Part of a small language model's weights.
Architecture: LayerNorm before and after each block, rotary positions, no biases in attention or MLP, untied embeddings, gated attention, skips across layers, capped logits.
Each number is 128 + 32 x the weight over the matrix's rms, rounded and kept within 0 to 255. Layers, rows and columns count from 0. Numbers have three digits each.

# layer 2 MLP down (transposed), 832x320, rms 0.0426, rows 286-343, columns 80-159
160144056152147076145133163135132094131090098129150124131085177104114134149135118141133090139105183124112131118110145087150188148085059137141167114153095167138110144127181125086124139142136171133155144095145156111107140084136156117107158151
113122139043200146099136136139149074177186108085155226152111133069086111132118105186091127121127109128083108100214120103145110101060113117119091126098146140140119130137162133173136155162173063203127099172097160152127129109122149071155098135
100155101170127170162174104110097117149157152135087107167147142111137110171094114080068118132114114065082137087168154134142178153103159113114131094143142166118174122141142115183092116104145139180164125064138088113177115147132101106172145138
095119129096144108123146080125165086151177131141117175111101129074079128053116157110124098136104100137084158123108163107115079136102154130206136108101096116091092168196137113132100098114119146168168132065108135147120110185111171153148135151
193126115100104129110153149169159121129156113116172118131126068136067132067182106143136126106069090089079140077106112163091182119104118136137176139103113151213075162136120110100122199114105119114168160054135086133134076147107140137139135136
114125109101121099100141140092137096134119106124120150118173123157144108144125135136090141138084148177111128079158143132131128142142139157107125158175156119142165148132107141156126086117152097130111131134131142103167127179129143160127154124
101198168148114133108129145149170146156154151129128084164171136142150182122126091132108082136147127104125142062178143115119120103152137124108171197119117141115161074103136113087129138149149077130142154115098142126135168101145092088144131098
131186120115141075138127090114122162113186107150087136103148121046060157124094108182101118136133158127134045127104186085105180152121124178119178125139114134146131190132122094095076156076148142149152174155178093160129152163137153117110133114
078127114090227070091127107127187142137157147079120036180149131094071127116121122112206122158144133077185080152188130093131176121055169151141113154181106133206096147186159104103086171125129077068094058099112160118077133132136105153108177186
180166161148097149134129143115149146093155125085124154128138147155158145137142134120128110136145131064098143169098150124104172090121130171063183106096070131127133133112157108127101157096087119117135130154185090160136100029128114187160173133
117129148149131158156086104166104168185098199185176120155156073043069140099082136131114129100109153097098120102133114178131121156147172147163103159084112177087082126129120086136111118112135104094186187098119144132139129102114128093113070129
144130130164154153159158151123110098111110146125122116192167109156149160113047113140171136057122113159074086120123115098081152115150081168105114087123132149115148124125165141134119111160150207084154112098096165155149140159102122096145071132
110052092036075097180095122137014147094073129139157113113127128155119173104125052176138167135075145104147164127179077127134048110159161080154124149132121083142136103111097120140100140147134120118086155111148137051096216174125121122134147119
149163151099116175141083157075119136114125147106176180115179130120123101097142154153143140108122132100095153125127115114089137118147158120166161198059095178087071132122065169116141121138060192116178198168085121146143113143132142142054144135
137077066079097060146178121106124124130087104118123148141083126127178126077111114153093110148109120108055114218129117168141144131108182103099125142149127093094135154113209097152103109152150092110110073111146148062106123154082114171134145148
117175126107137132142119102101115102138108104108110146153147078057102109105153140114104160101135129153153149111142110047090160154149058107153187147074114139134152175141129108163128149194098092136103174143192166150150133130151106140129142138
188136107128143136126127087239124160142115144109101137093141083159177175122115130100134107132128136116178162100094121096116058137150096147099180136116112086119115112115080139100080146128151156153074147138148127133172124149154163067178094124
103214157130134124136145098144096169106070097158072079123104104083142161152142084164172127137158104120112069164119146127141090204085099173124123114126113127174133109117128094136153100159123117111118152135127112142129096128111167138069105128
107091136145101116135167159182143154127144147153092119081118126086157109121125115136187167153172109135127130114157118173132112130118088127077130156152141131156087126134084104141156099128139155082093111196125141125127150106207132115130167145
128162153116118144054168114065115131162130158192089129114136136126126202150122141173112124087098125126095089192129149101130121121157117137134112071084138126142124142145155129098174064115128147166148134104111112101151113129103132148147120186
166078149118123104106159090112072152143127157094099083122081150129161168137148153122109114124124138069115114174073155115197169160130113163115114089109093087112117075105157157076126147134141185171020117133134198120144121098163181129088114140
123105201152132108140127178116124127123103096069152139087134140172174116074126151121150082191117103105142121135087114177164122146129133088103129196120130135159105124147187075087149133184139107133115141138108149184104114185141149124094080105
132214126145184145149112123112147102167109132142115082124150153113146185139008127142126130156066176145125136125105126135103091109104179178122112104140051081097173084143130097129182086125169123140143112128105139139107076161074192074205151139
176110159152125138170056148149108112064172128134141148108158187102110111142115088117090115124157098145140134108112109176114135141127103124093154150071164117184143160149143104096196153140115186136154141147116165070118154129117116136121103120
110154084143110185112123171098145106150150164167141162119080113088085089151138132123123084122141180085090145131122144098074077103144200113184145087136100167084214115087095123162147166128122142160129138126114140129082157152139152135122099115
199104164120079140128116106135084097137149149117171151107062150156133126096103046126087134110151133119130064165153128170132147118083174147202164085134117155071117077090092121149170161108096061155111140155098176195171149129120149095140178157
096102181105147127216067122141103075112123091125142157100096175082100115120129152097145134073091142096138138157132099084157098018176166101131149137081139086169149133148141193123106131088136148071085166120087085159150116116160202096133114104
115148159036073184144180154190173126092133081188120147180144056146101132152187084110140153178139067117143156101193098129168135145092108138076128135117139128120084084161131107100158132107111121065118058112184178077124139118040127082133146114
150170120076145171159123101104158172136157145166108136046102133102101111141066127103173118138138163110173136131138120071148143081101147129163141110161123118104079122147058158172159174129098161093134123146114114124145141096134124108110212080
139158096112128132150096124129142169085146116134120081117163154109114145192094147141152129103128140105111134114122143159071141147102096163130161112122137114158152012125171124064125169172121136179112107127113152179102129154150090110099124086
138107117101112102108130138117124152170117112123135169116134119074157116116081089138128156164087139141084115156180147123068139077158108137115143116114164090131167121115086100137144132198101150156128148143107120130117140114147123100128170134
085174120105190159120081091107174060113080128131181070179079131156117172117177155133154099189166069135138099149135094106092121088111129150132124112192127154076075129204152106152120103163103188075175154156146155139185142096106114152112152118
126203113132125111166102083088129172142086142123205099134137139114123142107127142098111085123143133110124095111101130189156166120126098141122167121139101104139121149150098152136085104147170110177159094145114093086197118139105121127175139094
143161085182098122069137134108158085168091113104075111168114165106071077136150099087057080169149101072125105160151123177145146109107141125130131147127131071128146126136155139116198129126121130170142168146141149169128128185180120163195165132
129088090186081160202125146173158110046088127141080139120182173171145086181179111166110099119114089108089086166081082115105119187165143128129161166173136146162153150186120115118108113105151157141095120102091089105070136138059165148140158064
136125114091149070109219135063086183135112156068151142074153111121158079129164134095140122058150117183091131110089179147109159128141089107139071157117123104141165141029119123144121166132186152115109090170185213125062055108121119101135107104
131127155200101111174114104181109138141108123125162103115130094102165095074163124160116093127096154178084114165166112124117113154151115164110125172173154141188104155090124134113091166172123128081129134129147088176147130113146119106098127060
083123129108083153116138091132139161163125163116148146142154076093121132098140206075117139129176170085151081137136095097119131190179158204137109187090115193179157095131119116131105139157089088121107177058125091142121134155136188183142092098
093192153085117161135170166098117122119179112143133113169136160107156163116075081188158113154079159065110129146113106153133131063120202152129159083164163126100121122083147140123129177162072120107114114118094141132127184129091147091156148147
165137126150155119136128129133093126144124146129125117181145148130100089127080158124145139120164100128127082104154113140105147126115122129156151121098102187087144177095159177155113080071078184138120143108119143092087105112082138119085099193
111138104130108114096131156160213083151127106150213155111102170091115086069140114057083121134162107157110121156120115121177143144110064158098109099202075150149126115152191084135146077113066097088152151070107080186145158163145172075149116097
169137075101154080138156134166137134158138141092092173129152088165160100081155105106185144118122150174110095152115124125159098108084141175112090115163146098113163160164163102139135135074094146158115089121141084120145138151095065120160150089
143126129101128141157122118182121151141108089142095129141165148113169145116167139170124115124109113155018160160072106181086134131169081118150134089099178154174106142175135209116149149159103110152113137080151127144137092079152134115155121125
168100118119112144114144114118127163132107128132085139133155125152101125121167130139130135133113154106128092110170112147140099082104136153129200157190090133122147076155122122138095116152116117154068130175072169119076137127095108170140204054
107159161191078052058101097189143105079067071139089111135116122138141217144105157152112150107135149101173150167119120138193098109175080167125109116171176131128113161086101117126085132121128136161102166102089072180110132050123202130134078149
132101140098147091118141104168146148133133137157161185162157183120098087097164141115091062122114042145114131122111095107161176073141123166083128120129139125174120159127068115160080128182087139125087102057106177095182130141130124096130130146
129087122117179102089139128103123116123145122106142161145145110095140132101166152133118143128096053092113073184165151107160128128124184119203139145139146131138096144161109120133120048135140144166149109066110129178123091150093115063116084132
119106162060115121096119197149157068174124124149163120094114084125098168129104141109075158148139106142133142088190126136167144110116084138140082099082158135140109136138088043188190117162095130109206139087099191077176124097097110122086143140
091086176138148134126162098207096116141120139085129127130133110170158095139124086162134094127152106180120111114100082116099134139135128165106114159149112116123196173072155156081165135142130149094069135114108127087154072119161074103112150112
112167148119178127137135117130096082150136157117074177074200134151160121144074105099147134068205152138069128091137126090151138143128098159149102059118141151139164134188104150134149112184108111120132101101087146198143145115108145181087125079
076150132118119133168113144099125049100131145118143171127081122164134151115053131182135114124107158225104152099085194071115133084136132148117105130128160192143155125144180144139171083169139144148193112130105128114091172100126095078120149164
159138149147169081178104099121139133072079110087116124125141142117105161130128183126129123187147099125056094148164081141127185152107158119086063090106157170124052058137110109118100083166147120144168165109157079081109141152093157098143167113
165093208174144066094118088117134112132135145171170153087136133141064129139124114144143078083154184122111155146166093159066119175118132186125069063118112097173049183133130138125124181123079093118120132137172110150173095124155132170089107147
146099166096146112162165083138115088128126145132124066149157137118143202140138143134138048131135113120127112161129093128185124182086103062074165190102058148055134085211094154074103079188104120113128049180113164069152148146116110141090140107
119084084115146127114117131117131097123149183158125075103091090061131225103121155129128122094164196162113096114086114107147148042117100067122134075096157078127090139199102117085090184098123115114130132151106134178112093189127155108155123169
071134153109121125162125132147121138116120144128144185161175140112093124101130121111125109193073142128141174102181130136134154135087111143131165177115148173143120102101088115111137141074126105129111113157143087108137138137102130179180111114
089202147161166158212098092121087138101128122114083133108106120172123141079129188082094146143074143162116115167134128184105125083158198172142062150127164108100177147100156104147086132066157127095126143146159148142092106168163086179120143125
120090182066086156108144114117127106097155173129154142162100093137124131124121149145138092116124138100138119181200126170146084106087112083082133118142102187116152151137134205138138094143140101123113116173163161080118120154113098186139135138
# layer 2 MLP gate, 832x320, rms 0.0461, rows 287-344, columns 80-159
157116065199102125069149151136128100140160120141162075157118156170142130130147130188147116111128157192137131079166072145116116161112101148109137084082139115036087134113159175129103159153118130076045151104121116111181122126198097128194069113
117139174055130168124111116109118080129153097129130137136202130090127141096148086105101123102136152096170175113124140124170160093117135123070147148111138118198123185108078124148108150079121101073160129122133158073161122093089102037080141155
143140121104150103126107134157121124129063107161147116101149083156118139087106149089061100112073116171149125148192149127113161219160085091111169127126093181061129179123114095087166140148101135117131145119152162122167173142107146129112135150
072122142118150143139171148124160145070115117156195108173111105126120146165133116129099108091201133111142126178125121097108173176110124102170103130142156077108143133152116129124164134114110138108111055199122177161157125107096079086128155116
161155134102127148163094125108096101080131150154143090157108097191091149063095120150175154102165076150145126125078100129098138133154114118119192175131140148102101134112128126174121231190122172122171121128121099176121107119105120086129095154
161174080156119147080121152112143142165061139162151124087049125177162110116147137106151159171121133095082102071178140116128076188107149142092119125115140186041179100166090146095130085147178154108076137091144140156116132139142104104202075128
109163160124120096139203164185112209137123163122158171099151070086099125147144115113095159150125143110146096129136109140190103054107111140115092085108137088120117134115132192092151168165155122135053120131135108155093112127120140071135098145
135129078121084138145064121116102100144129193158080157155119070077116157118146102054106152106122138143051180123165105159137115151133144113096142163141118077051137136143134090165121118172139165173101117090121131129179166169190148043135145053
150071106177131108158140122113099130083091122146130037110113162156130188142144167125073188085084123108168169121091137135073135073126085136096142117165123159151128151096125088118081128061177149112152199106097117140215098123165126156088201093
169191194137077131087150132149122174156087149119127214125135125156137033120126073135159161070173094171119175123112146072207145075152098099123149137125179120079159194125086109164155125149133119140164110141114127132086120123149119192102120156
152128170143103171086112164132101104129144155117168134146078156184172181128045109139165132158154128078112152112126128168145128165120106146127131080143117122117163133124166091104133098117130193053121132071157183150112142109134142176163094201
100110120133149132160190157089082095091068148112141077124104133131099153075120091146105150138104134142122126118161154175150123132166124141113126160163199042130152062108131151106107174127154178123114082133122181060191165157117166069125132112
113130115134119099126100089125160096220131135103112126129069093183097092133122125122127058163115131108131111126114161141147165097072141106119091164135115095130118124140140148182135149119071097157141141160159092113180109167144149141156075106
146196134162137156176163133128110103124102115172141120137135128172120101094146065142069127086141133145158101146188170103128191096155080141147199077135141096105133069101127130156104179168042102120090132131156087137101121136105141142073118096
110156094163133102126102142066136162129135091112120111092137080135144149184155157161090110136077163133144145132136122110124076182110137112153095109145108143138131132102126127080127134129137160152144079163085136203119090092144079087090170081
088123184078160125045071111124127129156128124166103107146165117131151107156195177081165106127083159109153127177113118127139106117121134175125160098114154146133087120130092132160214132130145108144127145095140096134082105121109157059155076115
146120135194140141187088113101107078128151150136086148093195145166167082148127190066084130143149160102106152153109136143142127119094087165073101156127098112117130108119099083156113103106108180118146101125084177117097106154081100120105118147
095111143127161120103134109094101154099181111147135152141094114093086159119080172121122105111086142099121102123117172143103114112098107069102169149200136152136201119128105158200110122165137087067170135109134194165180140150121117103132081187
148087055103119176087099164155100171125066158129146177174093113139141109132130074203147176127102149158096129086102119154104128113094129154071172147214168192147103141136141131172181132170117127098077111099124140101171180070135093146109108105
130140119122140136109182141089096132132105180134102198144131140144100094112070072157108130097137172097174106114148111157156097153144131097123088155133147116122141148142137094196146081115120161035144140096140106107130091116104139104099093159
119135140118099196154132113117160126158148166173119126116164133106133132120143137146126153078106161104157124158174150083091155103165048179152137094138118082067124142126071141118181160133138118119177121159137139071148164070148110154127157179
120114162116087115153118123126141094091101121178125182069191154119162089089109156137128149125137103104129101103167186136173144180143137174117148103132112128120142089047082093143111132149147125115112096146189121102096136083111114161088123116
029151101128207124169096153110117065110150091098130139136173143133165131097097121097151116126161191162207156127141061132122137130118174165141133223157042094109153139129178118115082088099112123166104115141150184169137153183089096077067109071
097091123096130141111167149102082142140066151137117132118186105118122160121145111114095065154115138117166142116105164139099120144184136142212085195124145127123141175118126114159101114119109164120121185146074136133182134088088169158122124103
112128110159135133137094126089085152135138138172131099097157170190062113110154142099185105094164098136153124129115133165107168148059105127144147116094158072110103082111132141144131069112160144178115188118107110134089157171164156171173097131
123073132155101094162091097083187170128126121138116092150074082125153090153139110164126144164082137126156123218149121141163125141147123068150114160160137122095099159138092210141114128085197120163134111156141195126128190135098145133165157099
190118144150143106148188133078168087106156135200130096090063119168100120137082103197149132172146151131206183195046181127134122114118099133127156157118163145142124176141099115148124086158084181133069128100149141081099173098156098138131160115
149125130157149141166153109134113100123133115144141098182177145155163128145151113126067151118146142205138126094158126087168191178081106116142111165125156179165188149151151108131161121180105210111088188154038111147191161127088125070075153124
115162137139133115158212087080164154080137137121140115185135152134139158145133109120077165103167098157142068158144093146152132117125133101160097095095161163110102118103155159121137116091120114098133192104112124100166140156124147161104171158
167145135164112117075100148091136110120165102130101156037156143136159138191160034115064112092188126103146071161126094090132131077147085152008110108129105116123138088154133111122088110085177098140124094168137103142108150135121104061124133126
123169103110156096157127120121122198152062127136176170176171128107183157094114164167128186078149121139135143126102119116042164118145077202142137100143184046092114160127148134170147054151153135120043102181081158117196123120112149139098124094
148162124154171138174145164121136109155171101163125141133153102188161114112130148187122115120046112149112214090081123080080133086113072124121092156142172130076157133049100126156131053128122099116126141169152120143118132084121117069115108105
156091132131168152083108189127105102090105104143145097146130183134098103123155116166118071156111120080181108147142133163158154117111137137169075094196159186103175143129116134105112123231123094072097187146152158119084087092119105121097151166
086138155076144097119174131111124154142148073095183083087107195153094192056099157123131088136092094107197189120082214116134134171131134126114092074162120150123150155107123073101120135131138178131091139175127101138187095102155085154104083136
114105139166090162128179145087145115085087116141114092101095176146195092136170112107116101173136174136115149127150144156123155082119102128084122140129163131130156171095106097171190097121145164131100126175133173144120174122117130137078143189
112118133154199090131142103123171125140129114123162032154076116171104098188173127163146098130083138103146160143137133148102146124105127080136141154155162167133220167128138136123052138125140101141111085166127127132138107089090156160113104125
134119085062133149153192141150125127114175102106128128150188138130136143096110153137171135088140121148141227094100111126131141084110097096124153165143118164147088161120147095130137098196233148152112149184162134120146106090121160116111147117
110186110068142172187167139104111115102073089145084135111103115116109106124121110149115107139098168123138083123088109105084148148050084118064150166145167162148184126127144131210142089112103164130106149113144169115133210141131095103156158146
129147126135159157183094153127108160145130176102137123145103129122077166128110131182073144181124174113089066064069126131148135135127178109138093112131103116060138135144144092102128112142124126080087134142060144136152178136182133093094190103
097169132194127134074130123117174114129158104182129183159146084138115118130138092104132133076125162141094085113116157091203102143116105152138164093147112133088131064169084074128109120149151126095108099183155196103141140116106118126184157121
101135132089093168149150165107158162159151132122140107138147139132094133147143067174163106122174173136103090142111111120110090077074134156137095135180116091123202122170140152186159127158083146146142122137149111120146173119158059118121157121
157120159177137169097084113175116168193158150152136173136083152130187147152117122169165181178069182118175140084126166161124136123131124125147145099140130138122099187158085112137109209157102146076114198159135159109106144116135124131112067108
148080155139107130127096133080175130110136108141152144103156145137079188143142159172158137132143126138160086102139180133162159065051150126052160118128096134143084156137076088109113125145132064134056113174175183142096117074139121116019119078
080083144120118199110161151129143123134102159145190137091202131167109150145125136097156146169153144130111132125159094197108124044143119086196118152145099167098143196070143095119121143152063158178111103144149126067115099168172138166087125110
138072158138089169109117137112106125147194096134165127117168107157153104096154167127052144106145176134090172180117161173123055144109171159137121051156114151113128197129059110087143146102151105112117118133151088114133134136090145103102116129
109184146129132157126124109104120082118119133138158137131124092104133179141092141134103177157110164169148081137147188097153109144094108148101167171150153140100123101134145115197143109102114099090113143164143158116134143173113157142117126182
159155144117127135123122095089112134145123112136078112168103132137162132111055120206100085158207120111128098120132116146112133160147182151136181121165145129122111118174103130104102130159139144092148101132104147108104094081156145133098138110
098118055130103119148160137151159083190123108118112127105192194049136123132111104123203096103153195181186140112140160104113120149134067093108133108107097214081137101120157191143122141145143150037033124093128144130114133104169122167022077066
114092140120145165127130198158087145135143141173173128137133121127158096188168138090103124118103167169122136119096177090138141114097059107150201144103163100107205179108143070186098164069104154126121141113117095147093144073147097161144128163
030183101130170104125154111088061115173138149115128095152095100141138057119103175157156120077136101139100104138120184105137060141165081117139054127130136100131153140154110108137127091105136116134139152117106130114155083185149137126132139157
087124118142178134079123124119114118153126138196120103140159161138104070152077150159150132119169121130112104119125188080134161174128146170081087151132093033061098139142065106112106130155121147089081174100103142183180100100157109129158152126
113151101129151161148138151096110160141151143162095148145104132148158133132088102081140143119115118155136156091093136123073073096128124121126125136124106109086099067136139148136124163144112147173114094086111104146125142122175071127133109107
145126098118147126134163164151120141117179148156138117179142074125163181068161079120124127101145155181139205138121161100143201127168113129118113181113097156133110130115123080201168141141061110086137094172168138151183155121147103127084140240
143147099115148096132109156149116091147116137110108096124144108120107129116129088139162091113137143096123101158150090039110210177026102116072159134159123184136083099107113099114144129143142103123146161138135148165123168097137100117095134072
074123184073171152098080078102166158187156145138107121105134150111165129135116124112114096096132168201111111110100120162070114160072123147130104161147111151135117076134021108137138128148092113135127116153094141131154136117127106128102108132
087168141145085122119099122189110114104126162126142150104125123133138135105105135169132140160130162135159073146150143135130069150147108113137121104156145120075146118130153113135147150162123100094167084154131168026082099097064099113110136173
203111109154135126155138122072146171192149156115094068119091091147135120115073138152034165053146120153110051127164164107118125102144152081141111072153120109073165176076131192113090081154100144175103107124109163144134147186164107094118142102
121102123093078155125115110023157131175178132141125160115127135149117113078163146111175105148080070117155107132138145166160126106134130131130138103083182121134084136126119074166120119104131176104067168126123164169161175103043102133140116205
# layer 2 MLP up, 832x320, rms 0.0453, rows 287-343, columns 80-159
075108151124162139091151125151184108133190138125112114118178103135099085137176179079153124091155125124176137088095105098121139088146105143095066106068196117105118179151148125157198105165055164130085078107140129096155063209082139136151118184
174136159096147146052061107108123110100119146127150134155098129081103122168142140137118053088144156148153136119115132114157125108110102133130099131146118105110139122136205138129105149134130104144137126191165118180129120126210052123113102124
117125121186145111011126118128152132081122092120099092113146113117128105076110060177120084156098101121154147137191116098109129160192163116143098156151129166122121116108144152106151118098127144100101113114121104084123119143105119085133172131
134121049108144127142148100132161154168144150132163114119173150096094071154129087123138089095228101109172141111150109134161097158112113144138090149091134117095099187133135126061175122128092166142140119121160098093175155121112175103206117083
124134097157144179121163199117082129086121100144149109129146186151184103115194126142099137091051147164105208137199173229135120115097150140140140084130151150168128147135121163147138150075125155090091182132135123037139100105181151159123115140
125160142155144113186106144074120124111129129144139128197128121163131141135074156184048096151112079140150166159104123102083147156117101100150078183134189129119146136094143142136084106113131178107115139115120117130130120172108126134132121100
132084205116097129063152157172091144109127108119117104163071136159203100109117157123149101119105100140171115137071144157084129131156107102124102106131133098113148158109084126114180148112117158092071078157152080119156148120097168084089146123
102169118116150165146118151123153103159160165136082101083148131111154176160125136085095191119097143146089161056123194202126124161185115083062143145134154135154111153104143100161158194080155139106103151124124162094067147021133116076150120152
168163132123189153139156143142171187111147093132089129103158059099156146114138150095073135141039175111128089129123116157126117134128123134117142096184086143085191108133134105198150139114118201118111122078135111127144127164082111175093125188
205140153143126111071149101129122138132224146148131152084092189108108106103214099154127116160151150177140129140102152153091158144169120143142188104097147118161110202062157168147075164110124081150141094148198095083147094146171138127145119151
080122151112080113162102112093154170148160117101117089061070171075134121163175119097112183098198141167128127113122101115106111134076114171104144180105106100135139120145117105122150145137169087206168156110097122112177098166137141135078075143
146145051153136150155055121126096127130084095153165186142086123163143131182055135097100143090155123153078142187115092098128109202094075155170100074136140191134145139132148166139087150074117174130127173115143094115118153134107157148094088150
075137121127136127125107101099075082111175178134155115110115072135137104125170141136134116149160074161170119194118158090156152101160102120149086101155104133172120162141132167095093148131115144150137171133121160072113131190114098166110116078
157107047148117153180072136133122154113086115150105102124091116161099127160183139163087161146053136127129157151109159124133124106126081139140139113142127180040110109101134113141126113137127119117146112096196167154079145143151147095125131137
136148168073152105109137125104129107168139128165125183137065155094145180123129133120075087181103101090129076181089170076104156124186158163110120122123119146168133091175119167135027102123112187123137082114172131146148118103172149138086169195
127167163148155134093125130122143131163147172162095117155133121133139113163166126120172098068145121106117132137151136137133141126091148161139140134096134093089114135183085083138185076146131088122130116171177090111102128126135131121161049150
088103152154106181149167106098124158148123205116150159112207122162116127173035130137111175135101146116128121125150136143146148127058184097102138123092095124153131121112096151156118126090103128135094089098174150126126195182158090113093119167
123136160159139135117146081121196140091087122153101106049130061149137147174099176169138106105124077098142181077171129138136134115166120152102062133079067108163156153090046127107098162176185114080121126153154121117146092103194089198126192115
149175120175135157123199139154148106208115148139196129125152124128172074153195114102098134144138147103070108071137110097182117157143139107124172143147049124122159139154143120109138165123083071102069109160153119145132143148194136213152091149
229055153149118117084118126131057114134081123143056114114145095120141133135086087180105146221149120179130144169108112111154097131145128096076111099138097178130114154045129108159149120141092120117094118137158126128101109147170151159137129109
136151103199104128121171108172137092097102142131145117127217149078136097145071117162152140110136201097116148083139129082094134149140142101147085111100107071114092152101158120149120149196154136158182064127132079058073130104171164174122143156
168094124102068163089141151180068095168102068110137132173210147172145084143139149123125223131117118142152117158124117158116130094175079114084098130128119099140080170135118133173088103096120082128168158091137107109146116176142135121167109172
084119094147131091079133068089095140159086138141113138158096145141089111139071127090095119125116123136073108061170157067155120145156171141173095145083067099111149136111154109114067121117094114101086065086169103161137072154076167105174141124
136053173130158142140143118124075126148121131163140062114168062093096114104134097199129087203118145092166122108140094170085178126134168101153134157165132138112175130147137090114192152092073091069122094136172144118117194074149122157121123041
144109104123085157138105156130191125117198170147144111134102098159092117102089100160070128093086110157095169168111102079152139152082137160174142105197058142146106070101159154121166100114160162113056135076059122152146081148116072150135167138
141125110097150131150164172128191181114166109146178126135213144111071131098123108137126191158126116122150114137189179111118123127146163114163168089116150056111146162091178120068146147154126145105109115052124122132145122100110103113132109156
133127118144168149137135119138149078136152128141111113116159155118119153085116104153206091156134156145104144136123095147158159178155050181066092131078175099202083050112168166163184129166065181105135104133181160098137154095095089181130188155
177110175116238134104157142086123141157156138137112164119130143127174144056157165136127157122076123092122087113074152185071115171149141128101158209157146123166136169078108105170111137132072069094111079128147121130142155074103127219133028074
146123163091097117137089158078144050144131092111139183150134131153127131127144136154142097036109156135116145131126093059114133149101114136132101119084152165149116097141181108130145078161135099131082109129182096090116105123107097102118102151
133152129180117111133142127065106116158093186131112119130167150132134129164148108119181154184098157152138111198162160144100099126149099114150145078127106167123111143142161152118109107142173116083011144065098167183143140113148155134137123102
131074080129069125110113094124115110107154170148136085104166125148131082217151118161108121102137072166136100130120103130192117154165123053093128097157144159111119112144148108111142075143036122108134195051154104098128167129152088119137136118
129060163110109126150094147128121139163097176152068154128098166173159140105117112130150116138133110083126134101111220181130125142109118080143107132124176086184107143115092132194178115112082123187159127173151098103159105112114157115085109128
127169119130178136115099150113108072083120154129159097141136187104160156087093106060117092100112117103164172066098178176112152135142093119087131176144153120091122119117137125131143100196132095077153115167142164141123109133095144171164119109
126112111124124117105158160157104115093159113122096140111082128145140079105091078134122126141070148127139161142101171117070110162160072100115105144181108153114171093134076092136163132143120119129113158126155118118147117147168144197100111142
134159153110137110098129088098124040114134128127075167114112144127125175099131080130126108097178153150152153180110113097123069160139065130135144128128110130128149088078169130086198109052180142094185155175107080151149141097156175102159060125
087134162131185162201171083121156103112105161142127139137161147110100111142152071073133128058136147096078130129094088132203107098205120104107127167101112086155122171131128122121090107120101103095183166126097153139156129108111144050143165113
155168182102138099142143127170163116141139098136115125190089129108173143093113080126148101151111105140105107178134079167098144147137136000131140144151142079148111097138126122121083117199142149161164101093168155128165163143133156184133159048
092135076091157180128086136139142149140122100149164110117158091118130110158112146163130054153072148158106112136146137092129135170134117098152147115155146165125222112125167154143172134106106121129138209135140096162101155114101133153083112123
101139110100140150172151185104065125135136193152161130127156101128154151174089180128092127132145155142127099129155158109113168141188090157104095139134094059115155056144111104146124052021152220188133132046139153139108140076131121124042111115
070102137174125116119189141109073151187130113135121130162186143141123196145067111163147191078105128159170095096172185107121106167149139151094123150158143073115142151131108145078146117116107139078112148157161141147129177131118123082155099090
143198102122105085130159124091112141155121195151124132135121116148094156117163127128114156143166159156129137128144145166129083160099137115116133144133117111112229116161140119167150098094098125147117143099190128168182117159116093152111089156
109129113210164146101103130116134108165147091129119155157101155068171121153165174040108138190121121090113171141090096139071085135064103166150133132148122078116130144118090147121134171152141145100087121109155123146064191120164095158191064096
141135138115156164172132155138180203147128158113077174130083116182118167152138116104094114125106102173123096127095075168099104093166099135155123144136132116093139094068125141112123121171145121111144166166062095174144157158117102118222131118
129176161135132079164110100131179069158087167101150084152100160138137116111127132120193142178092156083064039162167140183117094111146124171110139123150073124101154129101166081152096099158117107176178092116142178153121085123080169146140112140
153087130147168109134183135122145192062122118125114137105132138106052141110148138122163150080088108129087168109073122116101163050141137117138136155124129064136141113048097147069147121119168159158120082095066185138170114149116158127161109165
115171137097135109146152105132118119118102097147119167163135119105141133108069144162130134116099159117125116160170151038088076138091121033167120149120188147091138142124094161174145088162106107106165111173094110097138083141097127106095105097
117130164076159142092154073094110160095097133143155114089122130146142139094088067134174115123087063090129080160141101107127094136140113138125146128142073088102081038114111131089125152200114137133091143132141154087158124238115129092125155115
125140134210153130091062153135152097105173174131158123092095164076099147179096116128108171075165102104124141097096145112110158061112103131113172135115149143054208159093105134152085174106129116082133129131090110121175114071149087097094124124
066076176211167124136135117124112071082138156134076123066116148149124116130076158100123139107166101163121138092111130101157116139150103140138060141088172082134106184152128122129128095104108154094120131114078101184105134140074114155129182155
107113089138161131114147123171147092150116099156154123191088177147167075071169133176124115067086144161132073100119132124139093169073170168099118091116080098125115156068137130177131105126153136125057184191125144126096152083124138145140097168
061181065120110139096083192157099166137169138144146133082184163065089135203148162154180065130138101103126080103117092160109106104071138150128067154103155097127173139175138137100071068116090140146176182052147099148035085185156078111138046169
127127128074122120148129124079139118106082155123118149116114136115203123069135135118157137115102084132136097121103113125141113128131186150135140064103180088154119111185134118175065141126088154111104140103172074183134143084094094126130123168
116146152122040176112163153136122096173083101097053164048120176164078079087110207136101102163094144107121081170121152135127122090122143166067087048153156172169100153129155111110085134072159198146144170097111132106177160095123188130208207107
161125109117142157150093076154116132159075087120112112202163185137178101131149095098138137139183104162156169128112166096112165223144082251154106098094149129143192129115119153165149114146145161148135150133089064136168136107138150132164158122
162115161144121133173130132121148158120146119082094149122117189136169119160122100160060148152140189118120093102130123132122145110186098096106111100113123137160051145112121142073102067137117145079140154150122153089110204129115154156168131115
167186126100120110165125064126153050120127063129158119171099116121113052229171093093061123159138107101145146107151151103160164100122166215107133161122076086119098210130089167116075163190119146155150133139111090150158136131082117127108152096
112110194143121150189178135099129158128160124165188086076110138124089141116155097170117109117150170089164134113183089092110147103115091165120142120139118105130119141090152095109155090123161169160098119121149091107175064155161142164137132097